config.toml
n_layer = 13
d_model = 768
n_head = 12
n_kv_head = 12
head_dim = 64
d_mlp = 2048
vocab_size = 8192
activation = "swiglu"
norm = "rmsnorm"
norm_place = "pre"
norm_eps = 1e-05
positions = "rope"
rope_base = 760000.0
rope_fraction = 1.0
qk_norm = true
attn_scale = 0.186
bias = "none"
tie_embeddings = false
parallel_block = true
extras = ["some layers without attention", "local attention windows", "shifted keys", "gated attention", "value embeddings", "a smear gate", "an embedding shortcut", "learned residual scales", "skips across layers", "LayerScale", "capped logits"]
init = "uniform"
init_std_qkv = 0.018
init_std_o = 0.018
init_std_up = 0.018
init_std_down = 0.0
optimizer = "adam_variant"
lr = 0.000595
beta1 = 0.9
weight_decay = 0.52
lr_head = 0.00384
warmup_steps = 492
schedule = "wsd"
decay_fraction = 1.0
decay_shape = "square"
final_lr_fraction = 0.0
batch_tokens = [65536, 131072, 262144]
seq_len = 1536
doc_mask = true
train_tokens = 903400000
steps = 6497
dataset = "wikipedia_en"
Each number is 128 + 32 x the weight over its row's rms, rounded and kept within 0 to 255. Layers, rows and columns count from 0. Numbers have three digits each. The size before them is the row's rms in percent of the matrix's.

# layer 2 attention value, 768x768, rms 0.0215, rows 699-741, columns 192-255
101:110149153106150083151179072147110139100155123216132189147109145129116118119126150174118119113116177132093113146146166103148155175151170050156142109133144145149099163047067126093122047116157089
099:172125085164107164128099158107157126111085110120154083081150157084130165130122151104171096121135097116118092101102089191110157119115062198113154133140130098089125089132134156175123148146127148
102:116140168137096173089065078179161099147117146116148153122155132145096186138070109095102142135114077071192130134159075187141101175099137148137112101109127129137171115139162121162128128116093085
085:156065141098135142123094131171139116186130087109123091137143139178132128159164148081175146157103116123156099074093119113161110127127133156117138091113153136161125128201212131141134168183116185
083:127126130147158124092104093119125123104111136132117159126168124128104146160109188209103107093134108110082190113209140153115165147156086172137132150139083151072100115059108141164111111123166079
070:133189119128067112120118090115107139112116107088096137151128114134123135070093126168143123178136113174119170144124118161122107144171135109109110157081150096123138116134079096095159120081154130
109:111144104102145112103110115202098143090095080171117139134096147158115087185112134138177129113114186157157078140145125160150147150183127141160145029118215116186119082110115147117138126139079126
089:133148124154087113117111140180157120133089110159109139084105147137127091163135171069149141091101149113073064159178094139120096124171129076112101076105179121162130105141090169129119100179068165
071:119065161160175119164129169144152110151139181165192127206144094152169165108133176130148113139132137136126087108146073118123077101169093122176087142148127129150172120147125172176070101110145139
106:080141098171148151144139104102080135169154159082131122155155089093113170127106076156099123170138096149204134081072171084137147153088180103116129230165118089103169146156155117133144177094176147
088:094176125150106168138103141149083127151093123103094141076150118092118171124086138108137150133150117165221093137089153119148153188083204113065141162141135083115151107137164112105121139186121128
087:140166116106156120104125124160131111164181140120098145140155116098140201080100119111190125131212109074130158153126115130110079097135111175116171176105111162148151068152189177107132177143141153
088:105111150107151119168122108155087130142096153141122130085073161142138153177134138179124097130070157146150095115168108162122136122183096139120122004129147106141149107145140148186108137157106145
082:105091157170157128130098154171116128141150124159137169120131088160127178161118160164106140105106141151183067132136147102160094114168104140161143116139120129159144107142143125162105149127111168
100:138106122020139091146173092156171104153095094132170162161081115116124106167144102143088127221063119112147140164167126080099149135058152055164166093107105161132051180100105088163134119005152072
088:080150142209112159114103160116100160134063149110068126110163128121145128063091114123131092085144120107158135120088130190144140085162187101107139087145109053134178081139115134125114183199150119
081:096142168185164127118101163125062123154159148120141153186118116125136151117178155218171127168126128151145119131184126103120118077147115166144097120135099127127200142139170165107105146147156165
096:114160121140093108073120162112137135117112138114102134107133129132124088128101136098157116117099124125146163176146115113169169159043211182050190139170143114150134124107130134097153096159143093
092:116160120152095107090146175056093133146106150096101131159099139148115101106101113118168122131115097124111193173058113110146183208052189147114167147109167095160086083095089135107157154055153074
070:107094123222149113128137157087119134148158175114143153159138120118129207054158182154158127152125139105154116099174104163101084088138134146179122144110118105115152138129163177141067147174137157
077:110174089084100138114106156137093128108123059072071108108111161117101097149105099097144132145101135160148146146108131113128171196068149099099154132104169094081101099110107141058192151106107138
078:144159106123084140118132086124137102106050130093113108128107160124120068096142138163151089151126123147109167166136119142075168148131177054074149110097139091130099122105096111101120186125154083
088:154186177139138121120126168107187120043146099127155142155165137160147119064160169108134148082169108121104183200152078099097105086142152112157099148190116151166119094064112114111087170136100093
100:130146134124135103114076128133093143140186102137090151105130139125107149138087084116137196115143108129128114155119163063166117161148122172127142111094129147153124115140176100105163091170080131
095:145128155126162116143117138108154135097146127127152137186174135144156173092142120125081110131126104146135185107140103133084141120116081125163105201160070130108116133095120157120112137051149119
086:149138118145089125130118108128202106149066141129151098132107105146156062105114100074100108134176096125073228121110119106082092140097170098109127219156090159106058128114113136098131134119112095
101:102113129194096150171145132152113128094068163134114108149077120148130101180109103122129108121094120129124057115136135105113122095131161122151136100168095106159183143166136137179127139166096163
092:161123171058147118154130116078132103181093151142177125084178103122149084142104173114120114125147136134101136140087146092171116113074086126113124124150134132077080124084141076137137122132152084
118:137162157101143144169144151000118136110096137079099141106204112118154183074129132133138071129123113129105192153113126167095136094146158100124136095106077134107142101124173130112101197091124157
070:163063160109145155146143110126186096135160136141176114099169102168143157139107151101133122146141124068154113137133136117133090088141089125158107113150103178114106143129150125176101120141102136
079:118037129154133109115102128142128119172113147117138165103183116130130161185122137168127131119076144119133086098132152210150105075158103135125138086128122114086166067158133156176115149152065207
097:099108146175105145121132133104113150132088169114077137077055092137132087104112165098139114092133122123105082153124129115114152113105203084116123110076130130102145136188180080154131126226111126
095:115091131115187118161086127142081147174146121145117172161197094128128169118100140182118111127147170151167072063154148187108121122212069126174138064118105115099162097157153157156096100136109198
081:148144138109179097143125163104137147097148117156165168167164118155140160063109148172154106094130090101112187149155105198113102072186094145211174120132084146170148104127151150121107158077125115
088:101161131150115138124152091065062134147120167073108110120097122080107168150142128162137136170133091180111177130101144065129153137070193144112143157116072125132157198119176086110139138110170099
078:139110154111145157155134161083177108121142119163187183092199110144127152162126195152118113107104110132190074154119166156147075063135082111205118095157132128129149096098109121204077144041120174
071:126093177142150140120157165141145117139123126147167158123175128161145126123102157137149154118130099109200100126088136118135122108158141134139142146181107121150105075112144115180091155090156109
094:124127130200096077110157104146114133146121156121138088153097161155138084099155110145115118095087147133039175113178134137128131134135142141103198149065094109152114147168093166107154105180187120
101:156103125161127108089139150169114139117205168115078117179049133145104097147163143114141169114110116104045086076198124137114112150165118134112127138085132130101133186191110106151121028127114140
098:138139132140122118106088112050134123187143171103102147078106096101137184098103122134169091148191117069077227158099119101095117120078149138102171150146072145093169134153209138128135161161107164
093:148074131119097119128211144171174135110088160146128100135098155175126073165150133086119121086080122080078102140165114143138137109148143096150126047112150143159041104101069096183135049098098098
090:127116093146132124102135134113057122144098184106101119104128099096122133176119129145169123170124128147167132107128146116132170180089206117051149112103127091135149157167151118141144181163161117
112:158064149036139143065133089200183111093136121150155125122037135170118070252190153155116130134090138121125116141163175087130136159097114139116153105111144180130093178127108090199137139101159114
# layer 2 attention output (transposed), 768x768, rms 0.0203, rows 699-741, columns 192-255
109:121118120166186160099125134107142145108122099127086099125138157175138102125150114131143183111145106132150095119125137131049167142089128167052118113112127131147113129104081086053143122152155124
091:152176139101130124113177106121117125123146126111149152124133097102083164165081087074153087124168115143192122096091083105070050127080158137177083147126124101114138100163157134202149119079110116
097:103172095125089182119090116088109107127161125119112115111103128111137179122148106137094122074104154095053120167146118128130084089170158110145142186176166091114146106181163165172177131070126113
097:131114178129091162160116134159101062183124113120136163120101129100116189123178120111135144139130130069143173136169130160178135172117082086132106116185110149193125063134131140126064100145081178
090:092169109150100068130171094122109141068142132170134037162107134127108141137094099139098130111136132130115085153140108110076092131095125178121104188076159099092120143156094119108135169113177118
080:140122105090111172080162138096122131098147158163134140149142043086186143126169101159072171091139165093120168091170139130105089154136140121110169196141108099079130138083133136120130139108167102
114:172116084167125079083072106139147181143137128136179145091152138175157140144162148134132084114178119127135129161099126150154140126128146116162140111040158099111106120150107122098142151063128101
098:140200156133086107087149071137088159111135135072160100087149135133123206086186147154112120096181092122132150183117111111078171147115146117132153108067125118065141174152116117084152080124176099
086:058129148114085115158144130148129090127143091081130085087132126162066085085145083121103134172069091200149112158113057125084169125157150165114104080129090198171101163130109079139060159107110162
112:107067093087148137113101162149161100141117142160106129142157107118118046111122097093155146177091161100140128105197182139197048094106153143113113169151134102194104142121078132185084119147132126
092:128068117078153130121126152159140104183141139163075095146148126087191117187101130122141139115150147152171154106148122153169106119090101092139205160078129076070144104112098100144174065100173110
089:060120121188108105136161164155145090169102142064114109123089170117094119161144165127092116134096068073135078144105132153092160141179113134097165098086117117105067080157116156110117230105156145
097:168154147071162081112103103144177161146133157112118086121200110143105115134136122190136126186121113115111122201121138159112104122147118138123124121115195171146134120110096108142093084112131130
095:051121133146127103156124119151128127137136100134099056102096139175105094122105108091123102155121117193132084133103163128110146097106113131129098081083084150125090160162079114123124163097126151
109:206150074112092147112069133089179185142149169148134162154138070087160087168119120122172071172114122157068189134110159137156111133173154100175140115158118114177182107097180126123093050116123147
097:162124147057201098126150149160090082126136163123126089101186122147161082134138139200126158068123154089150122086155153158107094142059104122105104170106146098105138109113098166147166141106169106
078:071093084096146133152100103159124108158111150092160037115106093094202118134135136074122114162106124165136071133159127134095131098173136145118091096145113161147067124099110095150029170095127120
101:137100129075163110159087190066077125125140120117133116134097154122157112182148151152144098067122128135096157074170107157160129146100056105130156168092156062090107091126136170166169123120164128
099:132075121090193097138081139127095119156107153141197165122095114112175122154141101137151103063094123106158131095166141133157092141085080129157112170175145040102115097101169160157137143102154116
085:083125096112110155197142103162165087114105139095094045124108142109121084121143132124150140185087105148160072152160111128063152124173135150100120097120105185151097126123127102151057132100101125
088:195103119110143122088095107131139141135125155164144209144149101066220152164108144158114104087121157087108149104143158134160094151118104116154135157155148084090156082089140150108157122110161093
091:186183147074114109094156114102084108101138181107141168155179111097183160138139140157110180113102145064109180099158108144124100133122096124140158167143138115136190112110148175139138065123169100
091:145159126137140135162165128119096048135142085111152102092111139168184133121106145093115103059131102178190107118071088141035174121090092155116103122131057172063103137140131138081172157120098140
114:107081085192134130118109125157183174173135115142120111106083150120112153147119146072151058124198138146135094160147204103160099100122155065166151108095112077057044124141112128065154143103121123
093:132108130146085167168125110129080075061141104104131181124082148144130121119065121106092152165064141137151120070082101118106154128145104158114110139143087181166146130137129144136134164114104155
094:154157165134114147176156199034040078052139106138173164120122167133106111142118126135090107102087122116154109089163088130154197117135125138135108141125109104117123185150139177149165140144107156
102:142147175080195098147119093120079140123128132154131105084194110172126048069104127138128137115132094090153144132156181151126112075066105156143034108136107148171107140139072164135149135140115145
102:132134123106128107139148184077157096154132078157135117158128121088089117141137102137105121151142129183073138143094060103147083129147171143134122144151138120121172162100191096083111110162077140
126:189145147048176126125155114134130079180112172129166139143165089126163059151140141212138147105100132046165129121127105148065114136131086177089108144212091139166194102086202141122093144146107138
069:070179110151119125139169155110143096111129057136102107123114147173034135114103128126115131149133096168118109164114086160102169138148164136108135118129116150102127141165116098124143123145078155
097:088157157103137094076123113148148174148120129096124093068137136169066065143142126182165136166140109117087113121128149103138140106136129129090093077114118145157144155142118126142107178135128162
101:119125155037183072176153126104096108192117162132079094128186160130172161106101157149173154092151139107159165143146119157123138114048077093118139127132126080086158106133149112132137099162160159
103:101154138113103130071137129199125131146113151141130124106165142173072073147128127140109129193159117100132104162105141141156118117144149182100108121076133199187086124136076105154082162113084129
090:121137128151133163126127151115125106137127104101156090081068142176124089159160121128126080133097090131160035105088137118088174158184124149090074099115074129120095140140145173119110237088092172
087:143060119065187131150129120134129126207097154178117130176121106094194112104070151051154136106159146100167171137186171133155071104119118121157130161189105095102140121098154152135134061150124115
091:118161125132164134157148095142174083116137061145129061085073136171069140093147106135150135139152133166115099132096119053057136114140126141118050112127111192099140175126099091097142162146068135
075:073147110152131102157118175126136065114132088131114117089142145176057071122120091097152113156105094160144096102112118137123144111115153148103105083081131151126119164139092099151114168104104171
111:162124158114146155106096118107100151067116134127130129159157085110087124119179138146096127108106080095092153132226147115169107154139137155107154155177110104135132139152135193135089111174106102
113:097136158130089133103109076148072186146124143093110137129122126112101183126142095107137121114118060110155121125122147094195141171129124147155150134177140117138116091142172104133102116147140119
102:085134138101164103128131142109122138184107153100125115122117148115138123143131136147137150096131138051091123127154123153119117083141093124103101129164094077096132127114178182132129186141141125
104:168206165105199071113139121083107158112126109122152160088192158173065145108136109152182125077134097097120187137084133123147140146066147125146093095141129128147167132158137120103143113150116143
093:161114123052141086087115144147115137187113187173073133175188112076141103146137110160121130135086133080154164104188139179199093147118129141121190165135169118145137111105134126165093067135163105
115:129137137161072086140102098130175143161120128155054136152109189125100198152077122084136114191129114195111155149047112125140153109113132092167132145138139157099151078133121118105141058149106144
# layer 2 attention query, 768x768, rms 0.0213, rows 704-767, columns 192-255
095:126083131128126146139157164134119143087121126087114157092091179135123115135149115178136107146150141084087144113158224103125111117108102148155176126120096125137175161139135115076151068028074177
091:123126121185116092145044175115095138111106094126104137106121061110154165133091109155180116142139121161120106111166177139162127116136144154112177092098107121160133124164097124065169116110102132
093:147126143188103115161146181153189117187130092166124141094120189155114132133137130087105136169114127098140086083158086153142132154117111141179141143141074103165112137139126091058087166132137137
092:103107118135090110106103111091120115084025125098055125111189188082115121094161081083177115065090108076153146113158123098144137097095156121113113202128076101161154164145104185117153153080088144
096:138148177112130145117106181145056117178159106120029141091140144167111082130161106097083193160106108120116123108080082107101132135095162081129106140159131110185096184126135100101111134119176081
099:110182183160125149127142139145124089113100152129103159154119179110135133110160156136146162090129094092134190131078120113097075141095082168129078155127103099159163138130112162094135121122133113
095:117124067118166129165080117159104122106150111171116148154192102101097139112088091185139074080118130111142106159164109165134149109139162158157134098129096166133179109093086161110167148109109146
089:111132085127126113123136146083113159167136163128129079136130092086152118147076160143174079123131116171169130072119099126137145101148123158115174121085143155099097075108111031149109119178144124
096:144103175147107127128137121157133065078171117114128153106090123194100137111175073127081202128123133065124104132164165138141191140106087136119115228132095125161154103139140176141188134128134126
093:131137102147102085179124098120159076138113097158117136140173119122101189126103107185160095083159136091102121136116124195134179137225101073180144126141141150115141111105064134100138087170129159
097:156130075173135116170125139127156077125117068139116142156161064148119116102125126190142116152164146141133117171183057182151177137219116039113131120122171167151167088097112162150141126166150142
099:116176076069128122122141179122122152146136147121125148111145069079144152131101121204145048132150163197156159082106127148125101111158110100149183120069147162124133088106122106132084095172106150
102:097145170080112188123142132076146128202137159094107116111127131122138119178131153130149169116131080105099096120091104072097034070056116162080115128132064133115138125121121092155080101090147087
107:171075145081135105149147137089110083078095090136148083111169078099133108116191129129088147170142154132107164149174181166173159146151131136124076145099177146158157117152044175160175180158182113
111:116093162107136042109088077122127076019163120155115149126150117148145156134120093128146151134130101062077090170107165169155130111138097163128095122110138167151189134141083174122188159095130132
103:131123121124158144133126114176120117134135112133147160108123145132159122109084113206123095154096130104175157093126163178097184146142097109128142156049188139128089175131114106109132110166124154
101:111113186117146087137101082186153116091148110102139117165099184187167086115108112111143091099094145094085102151179087122116160153160166153170158098101118133138188093186150156050146158139153154
103:090140137125109141116179126158143178198098112064167102117144152161141083202076167122092080106178174195165153096109132117147060144127121112160172136072101050131093173094152124052078056175150131
103:147050143127136122170115101107140145100098135143104121154142124119122104105135080076132085155124210131147144156076109215168218194119176222163109136068103143132169165147141137161151218139071152
096:158163120126181093172156145045046160189068131105151169153129146061192069146090121156099074098127140179177136103079160141080103126068134134161174097068070117093135149111199122142107155128142120
124:075143093156140113127190118160125170198108075074167086138129152134156108141172184104074075143173160149116138103171125081132099119187118101103136158121134102092152133115152127114113123164193142
126:155081151125069136112099129092168068086149128186123173089112112130071128110159148091174197127131071094091134170164089164113129129083096131097082112209140133114106103105083155109185088079096097
105:140082145087135139164065167064138134160123148172105154124135128154148173130117098133160136089145087167144139167143100181100101121130109109104154093117096069146104152179114141125138130115104133
110:162112106122122074169155118196150071060124164155161177159140100099107135099127145088119165119129097153121138145118083156084127159062137121160110147143073185138094111089098114165106109120089116
103:137066145110108169090106122048129103099089166165100170159120143176093106136107076166182125127131128078127134147126091164168149151118149208106089038154145145062163112104158200128160103133100085
106:117210132113192102140165135205099161149095135081187104206152133136203105119110134149090131103155158136146127086142129117082105120097145054167191087100128120157167134112148110138092139142159125
101:103091112126143093126048152138164130102122072102128133162145096176135158166136149108143178111108064163138094116128085132103095140083070094074149138092141142155108111090062102092138124092101144
106:211155118144103178180117131135117146137158185119137157093119110043106212136077145101139157055080145138111160150047099179098138086073108148100103204180111096182098116190130194106090149113122104
114:103144143107139159161124151162156175109049110093133144140116208173117124097098112109154154131163145179147118132070085140113081081079142106160126126153104120149142101104142115068131124077124176
096:143163107146164095060116155155107141140120131088146112158166113129156131169156154185095111151169141101096070165094156138141151116159114115158126119128136067174132144149043100118136083132096155
086:131089153089120139145141180069140106118128068178089166081135093132118118140102097093194104087054099159205159182116162125173205150108104138095102094131121193108154145114131127131109121107153132
099:093146176140164100183175157162132106139172158148160109132125133185115128050116124098111179122110154154110098104189062124102115115119182065152205112153073084139160125123135120121118140131150129
088:167176143186136087072113128128131095113182099154100101078129119112121134122145157125121160115096096102096146138147199075168144109161101083102137185164180200163132033112105127123127101147145158
105:092096154158126126106163124117161135162167197127148107114100135119094132082178129124161118171134138107151138110189162089146160104154171138112102122176109081120169141216121169120144098126116146
103:105143175157177111194124156079107119160162089167117114135133069063155121143109098079148147153120123142178132199141126150133149131114141207158109119169083068151131116099154115097136169145117149
097:125065103108177163154100152111092139123170166148114115113130132085115135127150150137109114111134163146125081222103128111115169188200146144113113107086109055153121138127133095152168196148128141
108:150158174121134074119172121107106099097102113172133107152168155105154128087145143140088083140115145140086180116120128106153168173175126140142121133096131194079185126153127141183093150155191105
095:076050158112138186171161107115161132186199127165103160103099147118071111135124089094150133144097130135169110148149202112163176138129151139139076125150098074137080139164142127132151070169113118
091:131128145127124117123117157120144140092150126132137172110150095157110064166094081087198138117134123123164128139161143132185187121079099118076136108193144090115119061106122201074135079083089157
101:112131122173153065162097140152124092133151156137162126149144161115113141122148121146109190086110087143106082125118075154115149131142135085119222161166119111115087097060096085113136189100150186
095:124107083168107143119179060166129140165089131117136198139077173113106074134119078136135164173136128122106123087144148172115144096062099140133138140193091128147064151155169124114131080117108130
095:136191162144142067123151146113082058145146117140203093150168046113183138093115148177088131153171133099120144107200088103106074096145171081147107151144138162135189108097114129156106146156168136
093:095123114133132163090115121121072156179120132128090126128122141188081150134114144181124114133167118079118107070168180160160129172187114158137144054078118082098143194143127142144143077181166072
092:118185170150142096112159118147059152168112094129148110203167131140190123123124132157103107108176153087076140126172120174107138109179131109158137126133152132122181162142130141153102101161174091
097:153122134142120099173145127107150123078077119133192138153162157095159111129145125086142129127104124168099140124110076152142153127088146192120139165175089183113146082119127129103110186100148166
088:118169124121123155124167115113101122183098139115128133168144156129141099099089122193075098135153183091112128111130083160111127109100169128158119097123145098151127151151165149154121078147140069
099:133111114090145144168176100164089185149121185117158115163116146150094126121103149139141141078118143162153103110135078172098164163106151148141179102099066061131063111148151121160145151151126116
097:124123082162104126140076097175162114133125113111184135158172131158145183208132123102163143090147136136116105074124108123110086135091073151104104178109095122104135100082163095126138148134102166
102:140149175131148050181115155070140136106149137108175105114153138136165141067133118074130154130124122156153155142137156107163187145138132160111171128168130095119134091111098182077152203134160126
107:159141188092120155147058128099130152154153135135084145158112094167111184211144184144188155053141078177117122115086124127126123144122083177084138172090111116074143139086166099134118141147182132
100:136116090124157099172146133166153109100163166101172129130127091094146152121151151092117133121145181170107122151121120094080081077123128086135152191119098158178073084140137067121112167094097203
099:154172142153124049143122175120129087139135114120176123145187099127188157064142134177099125115100123093077126121153057132069108118108130097158137123124132139144172131153072114153078123101141111
094:128111124128112151066069138147149142155132151129108107140121083147103167161156154193099120136156096107094067110137131142120141162222094099066147084129176107112122160166110111145133099150133089
113:105095089170158121088125078132098153143203158080135035138112145128091184104186181104073126151134150110065096089140158062132126114184131149113123190105115083131108162185126083135145193153147121
111:101122121136154175143129175142118111190115170128144145116104123101118122144115123191106150084133062158170101146077104167098116105070131073191141100152096125159061136111087042190118113124135122
088:139205182108105083130169151114065149114095129124182103173172140147167115086098155169113095084107154098092174087158056158093108117153154108143144101079137131101209149139129171169081118151173089
098:162187164101144081141182167129113103122060096104174153183152112131148100107098102161101128158178142112105131111147089147148116072081124140175147082160118166161162063096124130099151094093149158
099:166162113112182077186185154121101170126132120157140187117155110081144085079113107098193123088089081128204152125158127163126232108001099113161115125115070129150123124103084147210100120102135119
095:078098152156095144094102148099207112160131102130083118096084198205103136098148120132153133163151074114147109118153162082174102112156169125147092106153169130112143103129077130087135116098167087
104:090110133113141142070107138145170120147138118144134117158122100181091155185125150159155138133118097116074086138099193099141068082165101101107090117083122103173129197147088038136138074146126126
092:088073093058164112177116099144114148067110138129124094136150149158116167149148125106085137133108150194154117108108159162143138205176124153130124093046076119111166201130109076144118193195184107
092:157179142148126120132035153173159113139131018174112164110113123121127163169109134131173196072093037111131149133131119107130162136126075089111157155160195182132120042083099099101122124130135133
092:107050083141150123143105130146186118119182149091133101112082126120120136139171142095113137153108126129148072184131121100095133133109150101136140154146084105149040125159137049115163198097098165
106:171166185166152153108126143093129150173074112101094138107128130117140117116141148164112123152180102101091127125085172111127117055084115148213092096161133120186132141186065114125157068098122123
# layer 2 attention key, 768x768, rms 0.0209, rows 704-767, columns 192-255
087:168140109152160127151145124127132179142075161132125096141150140135151164118095067126138094197129143113129101102098153136113141193136073130090119092135170145169065146117138129110184154136194088
092:141135113131140105183140106126102179086107180150142125131115116100153089111083145081131116163077129135168189128089086082120132208088151128179034127117144105111144129173134132152105156114121117
089:157151153143110149090179129113091114140129130147096137183168111082158134109156143097143136178130126129162146124149084176108128152116158165124124115138125150095158091122074110171158145159076057
092:138132174069154119064197118142082099120134165110116125106178145116146105154098140173155125086150115137069114117096110183075165077096047164150134078128097210155104091155163077124091120172120115
091:123110063057125137092142074095197156175135156124139139187195081095130051150130154139143088139166127144138123105207142121093162105096099157136110092162115124052057123112141140129169161146078093
090:114053106022165053123116123122085164137103142121166104133151105128135138119109127143112082136149158123111129092100145127093154105106077140123170096086138170095101194127126058171118128096166159
089:162126148099130135119137139160116121089100101162082146083112181144096155102150145111082183106047073076137186141082077104183136126103180083142115164139144114110159072159125154171152126108156109
089:086116132164109086158103096112112123160128151164094115157174129146105138121143078102098122188117141126166130186194132133176172167104138136110108141115086117139142069134150180119157098144055081
089:145132139130147105126151064176179153138072094154163106100054174131145164097141124083106044150105139152133157111108172106090095105082177067132128159159160145155117173122128092141101123097157169
094:154162125163098132137142123118128082118163184140069117127130136174073186147124146105092207173115145125162138160120135143174123140101156105086124143122092111221124109126086157127155078143109070
113:136089162168109168196177180103117108113134184168115101160105124123084136118154129098099123170117136107136142169141147084185103164164172120145102109147074049118117144128094150104152113126126108
086:133103151126120112058139149161145126096090107124166106163169103142119112063144131195167136163127090135083125114199097133088160135146100131154095037110154194128110131153130210153146142076143151
122:145124131094154088125132154141146096116088121158174156085145122112140070130171139177123112136102110154123109096153157162075134138136102133136137144095144119125089154170132129159087140087124183
098:165142122097115161167145040146173108088147172132143165134121141066140161106106117046133160116150148136098082121131153098088169129105119077133068099096086105101165162151126111108150075125107106
113:157131111098097180132163100146155158128158120088125108157088108105084190143117046115044138139150160142156139151115158073179127130113143074110097137063142108140099121083104124146121107143117091
090:103094125119104092117107123106092131114137091148139127105164106115141145160147186178121111102168144136152138063098150129087152134132079158175072096108145149113073186083101133155092145148138139
106:142073138125173149123141075110159128120142091145136125092126109152111101134222132153094086150156183173127177123133167097164063172193087126121106162139167124123117123142072164167130124126168163
105:078134157096135114128126176119111106156113125090089150142108180153176069123153196135175128085076089151100090136211062168079165101094128158134134119142129157147157155160212086121104140142161170
105:151120123129136165112137097068202178138156084096129162132170118107088193139124116145126083127142183159110123146141160119188087131149156142135129090119155116131136101089104140068119110164119141
121:137103112120162112105161185138110185143110150103137098136169133114190072095096124145139082086109128146158119132118104155142129089104139143133093117117171144159141192131169132171124159118114162
086:171131150128124149101164101170169105155099148141144112121136116176167109102115138092130130121117068132114143119133066110078072129182132105168165143164088133144125131143110131124147106047129118
105:119149136140100137162129121136128129089161127101063081127130095100065195106088053124068189131130161077155141149115154071161152135089166064116119132067082127161114065091094128146156111128123098
111:099184146108123119127114121103118115121147128087136125154139139047174133140094132122132129089163131115153133138102097162121112086092140138116165145161067176200162104055126105113144139155189149
112:142127135123093167124089156167090061126126114149086135118098095155089100176131089106174205178160143071100134132146075143144129193092111166093085177146150170115131041137126182105199117138140126
089:138127121137164146145156168065130155146143109120081156106198174102119151136095107151082088129176168175164122174143185139180165055125117126104106114167156142153201130134173150105119115196117155
122:077144152104182107107153126111100127183103194151162101185110128182203062134152167154155105127113114115175099130153069144064074085147143177121110147185110111096201155165161115164083140113164152
101:122140124114115126192091096158117091076195110106101162116036103114122171185150150149141167155117163174095140116131122108138179140157104128074098152182097048083124173096129112113091103133178170
114:157119152119136164171103128141099115115133112161138168117146094121131107179154122118137153137140169199103155172136146141135154167156111161113134095182118168132115092042123144093195171151137184
114:064102173167163122167134148103098151181122105139055114162179122221121154111121122121169168163070149116166129081123101199135159157160128103122104131104153075105151104149155130116056162119146206
100:139141162137126137126162163148107100146122133204088142063159150125127158120142128159133166159085109159069104074151166186103181110127052137155137110139133173095130134121177110130163154117157111
084:146087177138109156168158130102179191099135132106106159112159138101142186116108135171052088130154146161132178131122192093169113118168154096122105111085132135089126117158095127133090109189106155
104:084100132120109119034104128103093093123114153105075059163141123189121046156158163098150173117136130105086085124131034135085091133101200126112089143065089125087161067233134103131104102105209126
104:167072165117109108135139145156122128095116138175175149133099092175117118153157138108097153109169115168130173079128120124131160178164085106180118141136108101092088140144117131107167153100126162
105:129089119124106099116170138063152140113130159096112099152163143124105098122119113162095084084139178093089083172095116118101095127100220143150159115066094111169109093114041093125133118096151086
116:143099134127108212045106102133152150122096117135036157139148153097091158152143146082143141153094133200090144128151212161146111133146104117188148094089128196158105136188123129100154097133115082
102:133152164143113153024121102125125107098103062072094088035164157117110154111115141083120144080138115136083158126155150150142108099126126150111147126076147181174153130134185121151137106105120054
105:151124126116090109105168120213111145141135137094194087116138098130137097088127087125107148086150151110128106128114085070119101163128222111097092142065106127090142145153079112135128088116093062
106:102087114101114137106164184062148148131101123091112146087166155143082159126125153127041081090133172116133175165116167121154075144102155131184201095104124149195094147106093129127133085130075111
100:128098163137170139140147124066138079130141111136101124124178096143125130173179154168066077166145178186149130161158128149128061112156113104127061128169112173155138137148159231098154129206180175
102:125141126146131167093041107145103096127129107153101089121058139152142106176161177086160159168118156109139069127157112113180149145140141115111140138144171079069103058128072141147139132131183104
111:104044089147171087173157232114122140101136165144161110098168155140114139086140089181108124189107124090157136137063143131177070137107086074170180117134144057097120139163105121140123192114113142
097:125120112132118125101108065201110088148127179168106105181103123146133095121141184087196163120126119109136034114117104115057128140164130136173089117129084112151141199155098140171119082106165100
094:108138114159156053135138173040097112150087142166113152081144171113140149141113144122156141108137100087164141106124093142083152090195112117123158116169093106164226105196182133124138133151088109
088:145153145116134133095171144159140067155109180154112097117147120163152106087172173137157161141127068076110087135149067132059059092161156124169147128137064177124126109190101130133151131084134085
110:150097153176127146169108122149116154167168114102122103139110111138117108128103070121103140162135155148152128081112098126219144166139164088121076153111177067050118115106076138094152153133151180
089:133101122144183114128178152109126115142112177137145101191177103171112144090126147149155102151083105062118059164149074147124074100180169107155153118129110125109184169161115125159105095129108080
114:114155107155137146124071171122130088124108091098105104104118104110144090127116096143145177140133140162141142092172115123146148130141163076091119133137118106085163122140167114083103132151095153
106:137085094134162152155092139121141084170181102131164121090080159120137121151106132187176078197142147199156094127121165111149135140134123121117093149167106074164155180057181176152106153145124184
112:131085140122124152118104064100113131125099131120096108108074123130118108112128101094087151125138158183145136140142117093153113121120182097161115143107162139110135101108093147098201100100127118
110:159135124146131170115095153173158074169118095137142176122110168092110137177083117144178138115172155231112189046149140153137163139146086125143104122163131145133095111126197128119109131148107236
099:119139127115095118115097074195142154120144128096114096146073104132119098148117138121164139129124123150084119103121117133083135174066093152119085164064111132164089154049129145159124140095174156
106:135141136130124147106131065154136109101128163166168131171102108133159093149180179126180156137117145118086085158134083064096127160156158157116094100132097101083117143106077146149128124126184086
104:148199128102143092100110106128111073097127138146163177117092122094140100176144122161144128089159118144104112162159101107073173045137139184071125146180078164158156096109186132134119131132139109
082:144152124105082082098116093130187111066124113118156088131120154122127150119125150085180147067143085123088147114114118092128133124133166120155197123116123109170055142057091083101164116075134079
109:136140124125143119156104127144100101159094120220109200110113108158119135130125177140171165161088157093129139141169161160111190142112099125133170153154144119078138078091131124171098103121127165
092:125169109135137120126113106136127100171100139153127104159110105144162094146141166121195150161133092072162049151123031128072082134197203130081115114167076143141188140150098093130115092148139104
099:131109158130148119141136136188098108194132177153075099189145153182103115121141144127151162158044147136153083084166097171124109102122094064146094109120117147085176153204161120104143107160155130
103:133145152131133218148140106152160100163129096185125147094152113103110125108165149149098160189142112151129181135157198100107134192175123092127099104148167153053125104147080197118173102143096143
105:081165131129106135133111092089150181121126131129129152158162146143104137064114075120105177096147110096147174138136087129153168093097158113125171125147145129094140042114098102107126140154154131
114:136132131115114090144149208143119108164111111178151140079141159126084134124137132164117142087091109084116110102135121202094199080069086162127191103145134152151072114169178079159126073098096132
111:109185101138078104133086183079059161169149121089086116060039169095155131082067083121117145117132112069129164054088112111117156115114202144076165142106135086090159117128145120103079131108051133
103:117124176137124194131125145152122116155110119189162167131083124171107165170189102126121149165133137191173194108185184093156144166190075108087131138196113113060142079117127134123132158162137195
095:138163146103086165130125120132207153125139106085144104163107143137083142116118124123126112099099175156071129130134206109156140143074176169100141176062147107145103114042091103136094115104152117
117:138143150143165126186181158153129142129108142201168178121178110174099165126144109162126166128087141156071197137127148194128164103130082129157174088167137170116106102069100108119174145126094176